Part of a small language model's weights: MLP 256 SwiGLU.
Each number is 200 + 30 x the weight over its row's rms, rounded and kept within 0 to 999. Layers, rows and columns count from 0. The size before them is the row's rms in percent of the matrix's.

# layer 6 attention value, 128x128, rms 0.102, rows 43-63, columns 0-127
104,197,149,195,196,186,199,235,198,262,217,197,220,225,238,144,220,248,182,234,131,196,232,188,179,234,239,185,230,216,206,214,189,215,188,257,195,154,239,154,168,219,215,239,200,200,223,183,205,205,203,176,159,176,227,212,152,227,198,166,214,220,202,253,185,176,179,140,279,166,179,165,195,195,214,193,146,224,215,243,209,211,243,219,165,222,181,174,230,223,143,231,188,258,221,186,238,239,178,172,146,200,229,250,218,207,149,167,237,212,232,179,181,241,155,237,192,191,210,153,183,217,210,189,187,198,201,224,205
099,231,154,122,211,157,249,189,226,169,245,188,226,193,232,203,198,189,206,234,170,157,200,238,185,222,279,156,228,202,197,185,196,143,177,181,241,167,215,278,224,206,220,187,217,186,175,178,165,200,205,193,238,194,249,238,235,203,159,206,197,214,203,220,167,247,218,198,218,199,160,210,232,188,165,186,204,188,231,171,165,171,218,217,207,185,154,198,187,166,214,232,215,165,224,190,237,177,266,172,172,185,205,225,234,212,163,223,131,176,188,249,161,188,172,204,169,228,193,210,207,200,206,204,266,195,220,152,144
098,214,217,241,193,229,185,213,209,191,233,182,178,230,125,205,187,174,183,145,249,229,214,154,199,150,237,225,228,168,202,262,194,178,223,154,194,178,254,162,170,179,212,226,239,202,223,202,223,244,167,233,201,224,199,154,180,162,193,219,203,168,178,236,185,203,225,215,209,205,205,280,190,177,175,154,211,219,222,203,215,143,241,190,219,245,245,233,196,161,184,195,188,207,219,172,202,213,172,215,156,217,211,190,224,187,185,241,176,167,231,127,212,204,239,227,174,221,196,185,151,216,178,127,217,251,211,254,217
115,215,199,181,173,164,200,168,194,165,123,201,218,173,210,200,208,153,201,213,193,151,268,244,223,200,182,225,209,165,172,248,239,185,217,192,200,210,230,206,154,164,295,204,180,184,184,186,191,214,226,255,162,198,162,193,211,240,290,184,194,184,221,202,183,185,257,212,165,207,209,215,193,199,184,239,180,222,195,192,206,189,224,192,220,217,184,238,193,232,276,196,190,155,154,251,236,228,223,183,196,202,143,253,232,187,230,192,223,222,193,219,204,187,228,228,215,177,225,198,178,216,138,270,201,186,209,216,174
096,224,220,215,180,200,166,227,200,224,173,218,206,200,252,222,263,181,177,163,238,181,143,191,287,213,174,195,243,184,107,215,188,142,189,206,236,191,170,247,227,159,240,216,182,247,231,204,209,162,235,152,235,226,209,212,224,178,220,251,186,209,211,194,203,198,188,181,217,212,199,180,203,204,109,207,233,189,186,188,171,175,198,226,216,202,222,175,238,153,254,244,141,211,172,170,157,202,202,229,188,224,201,221,200,192,188,209,230,208,220,203,250,158,193,201,188,165,217,124,198,207,217,234,208,167,198,204,194
096,229,176,177,139,195,246,202,232,211,194,190,180,218,160,218,223,212,163,213,220,179,189,221,191,215,198,236,203,200,176,231,277,192,185,156,262,142,165,177,229,228,193,178,171,172,139,210,168,196,214,228,200,212,229,167,227,166,218,156,193,227,183,228,226,212,169,203,143,147,208,224,263,185,258,206,195,180,234,234,205,255,155,244,177,213,244,231,208,215,220,179,190,196,182,205,183,226,167,233,189,177,212,237,206,146,167,186,232,131,176,197,189,250,172,193,198,179,199,178,226,234,211,226,214,157,244,191,265
105,219,172,204,177,185,204,224,172,216,106,187,180,215,183,176,200,228,202,222,192,204,151,235,183,225,196,210,231,210,207,175,149,234,262,226,146,221,207,205,155,203,195,183,224,210,209,179,177,168,249,183,179,147,215,203,156,201,199,253,191,227,205,160,200,193,157,169,218,185,190,207,165,184,231,157,194,214,212,166,226,160,188,188,172,181,255,217,209,217,221,234,141,133,218,174,177,207,253,195,181,238,259,204,192,227,221,211,186,247,231,197,145,197,145,192,176,212,267,146,193,198,172,227,176,253,207,250,217
092,212,245,230,250,195,165,189,192,243,224,186,145,162,154,189,208,181,199,227,212,246,183,156,199,187,205,187,172,170,213,126,235,200,193,189,181,247,261,229,199,249,232,179,196,294,193,274,167,175,225,206,149,202,206,192,164,204,199,175,174,202,198,251,197,178,182,146,186,242,215,217,203,173,269,215,226,218,171,207,237,176,250,233,202,218,215,208,204,192,186,226,153,211,175,222,189,189,176,170,203,218,190,256,197,194,173,216,178,244,213,254,176,216,215,217,199,168,136,202,192,239,236,165,183,200,232,207,198
097,142,189,153,182,195,214,226,225,230,180,192,149,171,196,213,178,235,179,123,205,198,170,178,224,172,236,206,242,210,200,194,187,208,210,171,258,222,205,224,188,185,260,159,236,196,178,239,173,211,188,217,206,141,209,134,208,199,198,215,240,285,203,270,168,217,213,231,217,248,202,211,234,200,259,227,186,173,194,200,222,184,141,213,208,187,152,172,216,190,233,169,218,177,218,242,238,223,167,220,183,173,175,214,176,206,212,231,179,229,160,200,239,166,221,186,229,174,210,185,175,161,182,214,176,159,212,274,222
093,240,224,188,243,211,179,277,213,132,186,231,212,175,167,217,219,193,246,211,153,247,186,207,215,170,196,169,198,197,189,219,186,183,226,222,173,174,213,180,201,196,176,118,160,194,247,194,160,206,198,126,265,207,215,209,234,175,165,193,190,236,182,171,196,202,228,225,195,264,179,208,207,238,174,203,208,203,199,239,172,190,217,207,160,237,220,193,145,194,162,207,219,247,210,176,181,128,179,263,231,203,219,256,172,181,194,227,216,244,198,202,184,198,213,219,209,157,246,193,185,192,216,173,156,248,155,212,232
097,224,248,220,197,253,144,237,161,209,193,185,184,204,215,238,214,160,213,197,251,183,213,246,222,185,224,175,220,180,213,202,246,191,236,212,175,277,197,180,196,184,230,188,199,205,188,183,200,184,185,155,263,254,234,220,161,236,167,186,230,252,154,208,155,134,275,209,181,156,209,242,204,188,186,240,194,167,185,196,201,180,205,264,238,131,222,197,175,219,206,163,189,209,207,204,260,166,180,247,147,214,216,181,224,173,213,215,203,208,154,194,181,163,172,187,198,226,221,203,220,162,197,215,184,234,171,235,208
100,190,160,228,164,254,201,205,163,185,266,214,185,219,242,219,266,178,193,242,225,181,227,174,151,176,245,207,160,212,146,175,193,128,185,206,228,160,253,160,191,178,202,172,195,176,167,193,189,163,172,236,181,185,227,202,181,204,177,216,191,235,215,199,222,140,248,229,173,168,208,171,160,189,171,178,248,229,200,229,174,212,201,193,203,220,184,189,190,202,225,160,188,316,158,233,169,220,185,223,228,198,201,148,220,170,191,244,209,195,194,190,232,170,188,195,231,184,192,240,215,235,164,232,207,210,211,201,158
101,183,175,190,182,191,173,131,203,229,211,206,231,212,216,158,260,201,143,180,210,254,219,175,244,223,178,149,170,216,195,224,191,170,204,167,200,230,183,233,198,169,244,194,277,195,200,225,191,215,158,228,169,211,225,242,230,201,202,175,185,189,183,256,240,209,189,172,189,169,144,207,188,225,197,245,169,207,177,232,235,219,186,166,184,225,141,200,238,193,156,159,210,191,230,200,202,199,196,198,165,172,248,142,215,142,207,223,183,246,166,228,153,236,208,182,243,162,182,192,227,240,180,193,241,217,136,162,217
095,214,207,240,212,227,209,242,205,225,213,239,178,231,158,247,184,173,210,213,198,205,215,164,141,209,165,172,213,218,197,186,168,181,176,292,218,249,150,166,157,192,180,195,186,194,217,262,184,256,151,223,193,197,195,252,194,224,240,209,147,231,223,189,200,179,191,174,224,208,221,218,169,206,224,203,158,185,245,228,149,161,197,173,188,227,199,172,179,185,237,174,142,152,198,174,225,207,148,195,135,190,177,223,224,192,184,212,182,192,189,174,141,219,185,177,209,168,254,185,156,215,218,193,238,140,184,154,203
098,194,197,237,168,229,170,172,221,203,179,220,244,147,207,176,182,179,195,269,164,188,225,263,215,165,162,243,214,205,223,222,186,197,198,141,171,151,191,168,231,169,179,245,231,231,214,198,221,244,253,192,168,180,209,224,184,250,187,119,162,263,192,227,233,188,202,202,212,186,208,152,187,194,186,162,206,212,229,200,175,213,172,160,195,182,197,184,256,264,201,173,145,212,185,181,150,167,205,236,188,194,218,178,204,189,193,206,183,153,247,205,249,168,211,182,194,202,197,227,170,192,273,233,231,212,152,220,192
099,202,205,196,136,151,261,159,280,210,202,199,188,190,195,202,127,163,191,193,179,198,192,230,194,185,209,138,178,204,231,245,198,239,164,216,178,215,215,273,190,199,258,234,182,243,218,171,181,173,216,171,143,184,185,194,188,200,229,148,272,219,139,209,172,165,180,201,194,230,196,219,185,246,259,189,219,213,185,242,220,185,166,247,212,228,177,222,219,195,223,222,178,225,194,224,187,221,168,194,220,185,236,198,252,194,213,221,214,188,209,188,212,185,187,203,172,224,138,195,229,163,223,138,225,206,151,197,185
103,231,158,165,196,180,206,187,160,180,238,194,205,187,237,267,195,212,180,196,220,184,165,184,162,213,272,213,170,240,180,193,216,219,187,188,193,203,203,179,240,173,266,221,267,212,198,203,196,224,225,234,208,217,221,257,246,170,217,185,203,177,173,243,207,223,238,171,215,194,201,116,207,231,235,210,207,181,198,197,199,211,155,180,231,185,196,200,154,179,146,171,138,221,196,272,196,237,180,193,248,207,152,206,215,217,149,228,181,182,198,259,226,233,186,223,127,187,172,209,195,201,242,203,145,177,183,184,221
112,179,163,210,142,178,205,170,207,238,222,240,189,189,176,169,225,203,194,201,169,196,265,220,194,222,212,239,188,219,144,178,210,238,176,237,157,188,185,205,157,177,174,201,199,200,202,129,183,198,174,256,202,200,180,197,235,285,153,144,164,179,152,217,151,204,150,174,185,173,204,165,193,260,164,210,191,245,218,164,138,192,193,212,176,213,202,208,204,248,184,229,165,161,179,210,209,216,203,209,148,204,151,201,239,162,197,200,207,212,212,195,144,208,214,203,168,213,159,251,234,195,191,212,206,223,161,186,133
105,205,167,169,227,240,148,197,192,195,200,171,212,202,268,189,232,238,191,229,220,153,200,240,142,197,222,154,164,186,151,216,209,224,203,176,221,191,210,193,184,199,237,211,266,156,225,180,198,153,241,130,216,162,267,190,209,218,249,208,175,170,196,133,182,198,215,186,159,180,148,188,214,210,205,204,169,192,200,200,187,122,194,195,216,229,215,191,139,251,198,162,205,240,125,213,225,221,157,199,164,199,199,249,191,187,192,152,194,234,188,210,241,237,201,165,162,187,217,186,198,240,194,181,218,199,198,200,218
096,204,202,241,220,205,198,184,229,214,220,213,151,200,168,220,255,233,213,211,247,235,248,209,200,189,190,231,186,256,163,264,137,230,184,212,151,152,137,200,205,252,204,207,186,182,208,215,215,228,198,217,215,228,216,225,150,215,230,202,210,215,207,202,227,219,214,210,278,220,270,207,188,205,220,205,233,231,155,145,229,248,166,177,175,217,219,176,158,210,208,199,186,182,204,161,237,197,247,176,182,219,194,180,173,213,221,196,176,188,215,217,236,180,158,166,247,249,161,215,179,182,243,247,211,262,244,226,168
112,189,202,179,183,240,165,201,185,203,186,164,215,159,227,191,225,243,237,199,196,207,209,153,220,177,234,173,249,173,207,237,236,231,218,204,258,241,201,235,259,223,214,214,200,278,174,227,209,201,218,223,220,194,223,178,213,174,181,175,156,214,198,201,211,233,202,221,247,201,212,184,192,241,215,207,195,265,151,197,258,198,136,239,195,150,189,201,185,179,180,211,197,236,190,207,138,173,182,153,216,207,207,163,260,116,224,203,220,248,177,197,202,196,229,231,197,194,231,202,203,159,238,257,217,193,244,251,160
# layer 6 attention output (transposed), 128x128, rms 0.0903, rows 43-63, columns 0-127
104,181,204,200,218,194,222,200,138,195,172,228,202,134,221,254,180,214,213,210,201,138,162,231,182,178,153,254,219,192,234,218,204,133,219,192,182,186,225,228,201,250,173,154,216,238,239,181,198,190,157,201,210,206,165,145,225,233,272,220,223,177,229,173,159,217,227,198,212,130,231,200,176,237,245,224,224,212,213,197,121,226,204,158,146,216,191,185,196,208,184,198,209,217,166,160,153,202,180,209,212,186,164,194,218,245,243,210,186,187,199,214,223,183,169,198,220,184,208,208,208,178,216,214,187,160,126,169,146
097,167,256,236,148,216,204,213,200,192,200,164,190,173,158,203,214,236,249,239,255,170,172,175,219,178,154,244,172,168,196,177,158,194,247,172,198,208,180,158,216,207,207,234,165,163,234,200,192,235,202,249,179,173,174,155,159,188,166,216,184,246,177,188,222,202,198,205,150,132,199,190,223,172,159,151,189,268,225,154,206,207,199,217,207,157,205,179,238,247,172,220,233,195,171,223,146,230,191,200,194,199,135,180,157,169,193,192,222,235,213,165,214,193,151,207,200,209,204,203,185,230,205,231,125,236,210,223,226
093,178,261,203,207,166,210,211,228,204,141,215,187,222,194,214,198,199,155,208,178,223,197,173,216,229,189,235,196,220,189,196,218,240,205,220,237,215,170,226,209,191,169,150,197,218,226,191,212,226,216,184,143,226,261,272,206,172,250,175,183,216,239,163,199,206,186,187,134,232,178,169,192,170,210,229,199,198,183,189,179,261,145,223,166,172,192,186,232,143,218,195,227,244,159,250,206,197,192,216,220,243,196,271,179,161,241,192,244,215,184,208,261,190,199,214,233,137,240,221,203,236,209,191,218,116,191,175,206
108,211,223,212,171,204,160,205,189,217,249,180,134,187,199,192,150,198,197,200,203,222,182,177,206,185,225,118,217,227,227,183,176,213,201,188,163,157,160,222,201,244,171,205,213,197,236,184,198,191,170,146,173,237,206,207,179,231,172,209,190,216,147,188,224,204,141,212,202,200,186,192,241,168,190,190,283,139,212,234,201,237,172,184,146,196,274,215,195,193,184,163,134,225,209,170,147,173,193,201,194,203,182,170,218,148,187,197,217,181,149,196,245,229,190,177,219,241,214,234,204,171,246,185,216,237,172,179,278
100,215,237,216,172,161,194,176,250,228,197,223,145,196,145,202,158,192,193,208,177,181,213,199,147,194,239,188,204,245,246,205,254,251,202,221,168,201,238,216,216,197,191,178,216,201,219,173,228,279,165,196,195,216,206,208,180,188,164,185,263,179,152,199,180,154,228,246,192,157,169,160,214,188,230,141,136,159,168,178,250,197,130,263,240,215,193,208,167,198,193,206,207,228,235,225,181,201,211,204,217,191,211,169,191,189,194,197,160,239,188,145,177,238,215,205,179,172,233,225,230,192,196,214,170,176,238,260,217
095,213,242,231,229,195,158,148,244,169,188,237,202,187,157,155,316,213,204,221,228,215,188,202,166,174,196,225,238,242,206,181,166,134,249,160,199,232,193,183,205,167,184,164,196,213,220,203,220,182,209,192,219,213,189,228,222,237,185,180,197,199,230,210,201,203,183,277,184,222,207,165,199,157,162,230,238,202,223,168,281,175,164,205,183,198,193,223,209,183,208,183,225,160,192,175,211,176,224,194,194,183,191,194,236,226,203,196,162,242,181,179,200,176,219,238,214,251,167,241,181,216,226,141,129,192,217,192,255
108,149,209,143,198,298,204,197,153,157,234,207,186,184,200,221,241,199,192,118,143,165,233,244,219,154,206,197,195,233,172,230,220,191,200,162,255,183,202,250,198,205,143,200,157,218,155,213,183,199,140,216,183,207,182,206,217,198,257,180,209,172,197,251,176,232,197,193,191,192,202,231,202,237,214,173,203,214,214,207,185,221,124,196,175,207,195,262,156,224,186,213,179,193,219,230,210,191,156,221,190,207,165,180,217,158,199,157,243,206,181,191,227,218,197,226,161,217,184,210,165,190,168,226,197,153,150,209,168
098,215,191,136,190,168,171,184,224,185,157,210,145,177,226,198,189,193,251,252,235,202,158,203,208,202,249,180,202,228,186,256,218,252,176,259,247,181,195,218,244,202,141,169,176,161,238,145,237,219,221,253,210,215,170,208,238,182,210,161,209,191,237,147,216,197,287,227,200,176,197,223,199,202,174,178,239,191,219,197,171,186,181,150,148,157,153,224,221,193,243,221,228,181,207,197,184,208,227,189,203,208,178,191,212,245,191,207,203,177,203,211,234,178,226,188,189,179,233,212,203,114,234,184,248,224,187,202,205
099,253,258,208,203,169,240,180,177,232,157,201,176,228,178,187,168,223,202,239,185,171,250,213,186,207,203,201,241,227,178,144,242,204,212,191,162,213,228,205,168,217,150,185,171,171,173,136,214,186,256,266,205,231,180,223,166,261,227,163,140,160,188,212,206,192,207,222,185,250,194,186,230,176,199,191,155,188,247,233,229,185,231,162,187,203,176,217,194,249,221,227,189,224,227,196,196,243,171,187,150,190,187,149,221,157,227,191,199,212,183,227,222,193,180,189,239,201,199,206,187,223,184,142,278,169,174,193,254
094,178,226,208,285,226,217,215,239,228,209,211,158,179,200,254,245,214,171,171,166,211,223,173,233,209,171,196,194,173,154,220,195,190,170,166,212,184,198,169,204,174,245,193,195,197,235,255,233,181,222,205,182,143,246,157,198,188,162,199,221,156,189,196,227,171,226,260,167,211,190,224,197,234,211,163,150,243,186,173,167,193,206,190,205,197,203,219,214,166,226,179,198,183,214,193,246,187,230,210,197,243,190,245,185,204,221,171,198,176,217,283,181,252,239,165,192,185,180,231,127,216,181,197,231,182,211,297,168
088,181,174,173,195,216,180,158,240,190,184,179,163,227,219,207,138,230,163,190,228,218,162,174,184,193,158,169,170,238,124,225,211,185,226,225,175,272,193,221,154,239,229,208,225,237,228,235,213,187,191,184,173,157,193,201,212,173,207,209,208,213,183,236,233,190,187,181,178,230,179,190,236,148,269,147,180,191,183,207,212,200,209,193,175,212,214,247,214,173,238,166,193,215,172,202,260,185,161,233,191,281,196,177,159,204,150,168,182,163,224,141,231,199,218,191,235,168,223,242,201,223,161,249,185,244,225,200,180
099,222,211,205,219,158,200,187,192,246,191,213,221,208,183,205,178,177,188,198,215,215,226,214,258,290,203,200,223,170,197,196,196,181,243,174,170,206,257,143,184,165,221,242,162,195,193,199,242,230,150,172,188,199,172,200,237,185,178,206,234,186,170,168,212,285,162,210,202,247,141,174,180,236,204,192,167,199,161,162,188,226,232,223,192,162,197,218,228,209,185,145,171,197,230,169,214,172,194,208,203,221,225,232,204,215,161,213,222,220,139,188,170,171,171,240,226,178,271,193,167,152,240,142,186,248,192,153,207
101,185,167,202,191,222,174,263,200,194,159,168,158,178,205,182,202,230,176,208,165,208,177,228,163,186,136,222,220,253,211,178,227,170,166,241,200,197,232,150,251,180,208,215,184,195,200,165,248,160,181,235,213,177,154,196,207,239,191,195,157,222,211,202,141,234,192,239,212,147,188,184,206,158,183,125,181,182,181,226,207,210,229,195,243,129,242,131,196,207,241,172,213,212,191,184,149,235,195,236,207,169,191,237,185,251,223,208,216,228,238,212,237,181,234,264,180,197,161,240,213,202,241,191,227,185,214,189,194
091,168,184,170,226,138,197,197,213,214,193,196,224,150,219,200,230,157,184,196,203,244,192,224,201,218,188,243,208,217,181,192,240,141,224,175,233,150,223,151,197,203,191,212,157,171,181,155,154,142,199,144,171,228,199,148,184,163,190,184,214,214,210,178,182,190,268,190,222,210,223,188,238,178,198,188,155,239,180,170,212,225,164,209,162,225,183,274,213,183,184,176,167,241,156,206,166,193,228,217,249,218,230,236,228,217,276,208,195,173,170,185,243,209,195,209,202,250,203,198,252,165,227,145,149,167,197,223,201
096,215,216,206,221,151,195,196,150,215,211,144,202,180,228,198,212,242,223,182,163,210,255,161,196,186,178,146,205,211,208,229,219,91,129,164,246,205,203,188,167,198,244,173,252,204,203,191,186,219,194,238,177,234,208,217,215,193,220,185,199,182,201,228,212,201,220,191,238,147,184,204,213,234,216,241,242,149,217,225,264,253,210,261,253,219,185,181,227,210,158,214,224,201,156,243,226,180,198,231,238,209,235,202,184,215,190,194,165,221,200,202,148,239,195,209,176,225,236,174,210,207,249,146,169,205,212,212,170
100,178,185,161,218,183,209,242,181,213,210,148,192,186,216,183,203,226,199,230,174,174,179,171,220,204,225,211,176,205,216,196,231,147,178,194,226,177,165,246,197,198,131,163,201,183,264,209,214,210,234,208,208,225,198,210,247,228,220,193,132,218,236,191,197,257,178,183,226,216,299,190,244,153,180,201,190,232,203,215,250,210,206,157,235,156,181,167,172,200,162,174,216,193,217,157,211,175,206,169,201,201,193,193,179,170,123,207,232,166,161,242,191,184,209,162,178,186,272,205,231,280,174,238,223,226,217,193,198
096,239,157,250,214,247,209,142,211,196,167,231,205,190,178,132,223,183,210,239,161,252,226,200,219,219,170,152,204,151,235,202,197,181,194,197,204,250,234,147,188,197,176,212,146,172,250,194,177,182,219,179,176,191,177,216,149,202,197,195,175,208,235,173,198,209,182,235,170,156,239,198,156,191,152,176,192,154,202,203,176,208,239,180,253,228,170,162,205,218,173,197,187,200,204,110,233,223,210,179,190,193,183,162,163,223,186,199,227,211,159,144,183,171,235,165,240,180,248,260,189,178,169,185,213,230,191,187,237
106,191,199,222,240,174,230,222,213,182,180,214,225,216,248,214,179,173,190,204,215,204,165,207,170,170,147,176,183,205,266,196,171,136,211,211,225,171,183,181,188,207,204,222,178,180,181,179,188,203,213,199,229,204,207,155,144,145,214,227,186,227,174,208,233,236,190,190,237,149,209,253,204,191,239,168,234,157,265,235,190,204,170,176,208,194,236,181,154,205,185,204,209,246,183,168,138,152,231,146,239,167,223,233,164,155,187,233,173,240,188,147,191,185,229,236,176,216,239,146,130,184,237,195,209,239,160,171,200
092,179,212,220,192,185,198,155,111,178,245,266,199,202,207,232,241,170,200,152,187,248,204,155,239,206,167,238,233,221,230,210,190,151,208,196,161,186,246,169,206,202,201,177,249,199,231,225,201,169,161,260,182,204,212,222,153,159,167,264,179,154,173,221,188,189,127,197,219,173,181,192,210,210,207,186,226,202,152,202,150,251,209,194,195,135,200,214,152,196,224,181,205,200,250,183,227,214,216,204,188,241,163,165,228,204,225,249,238,209,179,175,229,195,194,201,249,190,178,257,220,176,189,219,192,204,201,233,208
097,192,202,192,183,130,212,221,151,177,189,219,254,177,172,171,138,218,212,167,105,164,159,207,183,211,255,217,177,181,174,149,210,179,211,206,221,133,225,196,233,172,197,229,166,233,177,216,133,215,226,180,194,182,198,165,189,214,194,171,211,192,252,207,219,231,167,199,261,194,160,232,187,194,195,216,192,100,205,215,185,141,194,208,205,247,215,195,231,217,184,237,230,164,208,215,255,202,157,186,181,236,179,210,165,210,196,150,202,211,235,228,202,185,225,196,240,229,216,171,181,207,215,168,167,204,191,215,191
112,222,186,126,220,196,214,170,172,193,222,205,131,236,183,190,155,152,248,193,140,191,187,223,204,205,225,143,241,204,189,182,155,201,230,190,201,190,186,226,196,221,206,177,194,169,254,214,224,264,226,213,193,193,136,201,176,284,175,157,196,204,178,207,211,218,188,183,176,208,214,175,234,219,185,227,178,129,213,240,202,162,222,183,160,210,180,146,185,174,247,217,252,238,211,183,172,241,184,228,172,176,218,233,177,242,191,139,178,204,198,219,220,225,175,189,211,163,178,210,197,226,158,143,203,217,247,196,182
# layer 6 attention query, 128x128, rms 0.0935, rows 64-70, columns 0-127
088,200,187,194,230,281,232,216,209,198,212,148,237,203,149,200,219,225,246,187,194,144,224,238,230,212,176,166,198,184,188,179,204,176,197,193,160,174,233,157,229,231,140,213,161,138,234,204,187,215,223,238,192,201,155,231,204,275,209,220,182,249,164,211,178,206,192,197,211,201,242,162,176,194,193,184,174,223,194,205,216,216,258,205,251,205,197,239,214,212,192,113,207,232,251,180,171,161,233,184,230,233,185,226,185,163,172,185,209,196,175,202,213,239,208,201,217,176,246,227,184,193,139,166,195,213,189,178,279
084,227,169,196,264,131,198,198,206,204,199,191,217,238,167,167,201,161,185,135,170,211,140,213,208,168,209,174,191,212,172,224,179,221,261,223,159,231,181,196,185,182,212,201,260,226,194,172,213,257,218,245,161,232,225,156,137,165,228,220,237,169,186,176,172,200,219,218,205,207,267,220,172,177,184,235,219,280,230,226,201,239,169,229,166,208,204,136,154,200,207,249,220,187,157,178,217,221,218,194,166,200,180,216,232,191,196,194,206,168,207,250,178,185,207,218,224,236,148,197,172,179,222,245,187,183,180,225,193
090,197,225,246,205,189,164,226,255,210,165,217,185,241,164,182,188,256,207,181,231,189,176,177,186,149,123,199,246,244,234,250,187,228,153,189,178,271,198,247,205,156,226,199,164,151,193,217,143,202,223,171,178,193,199,181,236,208,187,203,136,181,221,230,224,201,202,157,206,209,192,215,233,198,198,168,200,213,179,199,224,235,244,207,207,134,163,225,195,168,137,152,171,198,173,173,212,163,247,156,223,246,194,193,187,147,223,207,191,196,176,208,224,242,190,161,212,204,209,193,201,220,251,152,169,208,202,170,210
075,198,177,150,196,226,169,225,228,214,256,192,199,209,210,202,142,190,132,216,208,132,202,186,210,224,224,219,192,221,132,244,167,159,187,197,172,171,211,214,174,262,195,219,181,135,173,219,150,231,174,197,199,204,188,204,188,192,192,176,146,217,216,198,253,189,179,178,259,236,218,201,189,181,190,237,220,201,212,166,214,200,192,203,233,217,196,202,197,211,189,144,186,242,240,240,200,192,207,168,257,234,237,176,190,259,171,169,135,184,215,190,176,197,192,186,148,214,188,200,248,107,169,188,198,206,210,228,151
096,182,249,211,177,156,156,220,269,203,202,234,159,174,186,214,155,254,200,207,232,230,169,184,228,182,158,203,265,298,233,219,185,212,151,173,184,221,211,247,213,221,124,153,126,198,167,213,139,210,250,195,216,171,201,155,236,194,207,210,170,242,206,222,170,256,232,189,210,192,187,215,203,194,199,220,196,130,182,190,184,187,223,199,206,235,195,249,180,201,195,206,202,240,181,200,195,236,217,217,237,198,176,198,174,167,203,165,208,166,172,186,203,216,177,183,177,209,269,177,197,186,218,207,179,211,194,190,222
101,211,195,215,244,188,229,187,147,219,216,230,179,200,201,206,192,170,234,190,194,195,242,270,215,168,236,185,184,204,188,211,208,180,144,214,178,225,221,190,172,190,195,208,262,217,146,138,242,204,169,219,185,198,197,202,212,173,204,196,154,156,183,149,212,228,164,200,232,197,169,217,180,197,173,144,281,199,220,181,166,212,143,180,168,214,218,182,197,218,186,190,231,166,219,270,192,220,229,178,174,199,223,214,162,155,154,254,216,185,252,248,202,162,214,172,230,191,229,252,203,177,164,207,192,121,191,254,201
080,185,230,169,203,170,168,173,211,204,247,167,190,192,204,184,204,243,209,243,180,258,194,228,212,229,149,241,240,222,263,209,174,108,186,211,174,237,141,229,201,207,183,184,222,177,188,187,257,208,240,195,201,236,181,240,240,259,176,202,228,187,186,221,221,194,231,216,244,218,189,172,179,241,219,232,244,147,224,184,216,200,140,179,211,166,186,243,199,163,200,170,219,181,138,212,229,215,238,224,199,206,222,192,180,237,193,199,227,218,233,133,217,234,227,200,156,155,200,219,164,207,155,154,182,218,190,196,209
# layer 6 attention key, 128x128, rms 0.0957, rows 64-69, columns 0-127
077,201,198,220,207,201,228,154,187,204,179,213,196,188,175,221,235,199,176,164,185,178,170,224,191,165,195,190,172,186,237,98,181,138,144,215,223,190,161,208,195,231,205,186,219,209,228,146,154,187,214,206,217,183,170,175,248,203,205,229,183,149,192,271,187,208,237,190,216,222,200,212,193,179,210,233,270,195,199,169,201,204,233,173,261,178,189,198,208,158,259,151,204,214,212,201,177,228,230,166,160,219,184,194,123,241,205,271,177,191,187,225,148,221,152,187,189,163,168,192,186,185,228,157,194,230,189,252,178
100,183,259,227,228,188,219,189,176,172,233,236,186,249,200,221,159,230,166,184,187,228,262,125,194,214,230,161,153,232,161,235,204,204,168,216,182,164,161,207,207,196,227,139,161,212,201,220,177,220,211,238,195,141,234,242,193,206,194,162,186,200,176,247,164,214,253,148,229,245,187,187,185,195,184,168,145,185,225,228,198,205,197,221,201,152,223,233,213,213,184,217,179,220,190,180,202,183,171,178,182,186,207,127,217,173,181,199,250,178,177,221,239,132,212,232,155,162,185,163,188,217,165,211,197,168,172,175,251
094,220,227,205,218,189,189,243,216,178,199,192,193,194,190,202,209,185,218,235,167,155,207,199,175,138,169,242,235,189,217,149,210,194,253,155,153,213,197,152,176,172,244,201,191,189,181,190,228,186,203,205,230,230,185,186,165,218,263,191,200,242,228,187,262,213,125,211,179,194,221,166,198,259,117,242,211,254,167,237,204,181,188,161,223,228,219,186,193,224,216,191,256,203,201,233,202,204,242,164,197,187,209,222,209,201,208,186,166,236,191,188,196,163,217,162,200,217,227,181,157,180,271,224,247,158,237,236,135
090,220,184,208,228,180,148,197,220,222,174,258,187,216,190,156,216,200,199,228,231,228,242,203,127,206,185,198,239,240,210,139,208,198,175,256,165,217,292,250,200,200,225,214,186,240,207,209,182,201,235,223,216,223,161,168,153,174,130,191,173,203,175,172,177,191,187,192,214,202,270,188,165,168,203,215,204,268,189,214,177,204,174,177,196,175,209,183,142,174,199,234,218,160,203,173,241,191,222,172,169,226,167,199,215,142,246,199,187,152,196,167,183,198,196,244,159,200,171,176,197,217,135,195,234,203,181,216,184
108,220,224,196,170,232,211,170,208,175,218,156,213,159,243,226,218,194,218,202,189,250,158,245,161,161,200,158,186,206,232,222,195,181,210,170,187,183,212,166,178,206,184,242,291,227,210,199,260,166,213,202,193,164,158,215,242,235,204,162,198,203,235,200,213,203,171,194,186,193,124,218,250,181,206,231,230,158,156,179,199,183,218,161,206,182,174,194,221,177,211,165,244,151,186,232,146,239,222,217,211,213,179,162,165,210,208,180,131,220,137,210,182,195,198,168,240,214,210,179,214,174,250,182,220,250,168,213,138
106,200,234,175,222,201,156,154,184,218,149,197,235,187,179,208,172,222,217,158,240,224,169,199,201,221,186,200,183,213,159,191,193,255,191,139,195,164,232,203,177,202,218,144,201,201,134,210,165,215,246,182,164,200,218,256,198,206,235,221,193,194,207,190,188,191,221,213,209,225,214,186,218,95,238,186,175,239,217,224,157,197,216,216,212,195,227,186,221,233,245,240,187,114,170,176,206,167,178,209,173,171,209,165,262,193,190,210,212,163,150,122,233,188,222,191,239,199,150,191,163,232,162,210,171,174,191,225,210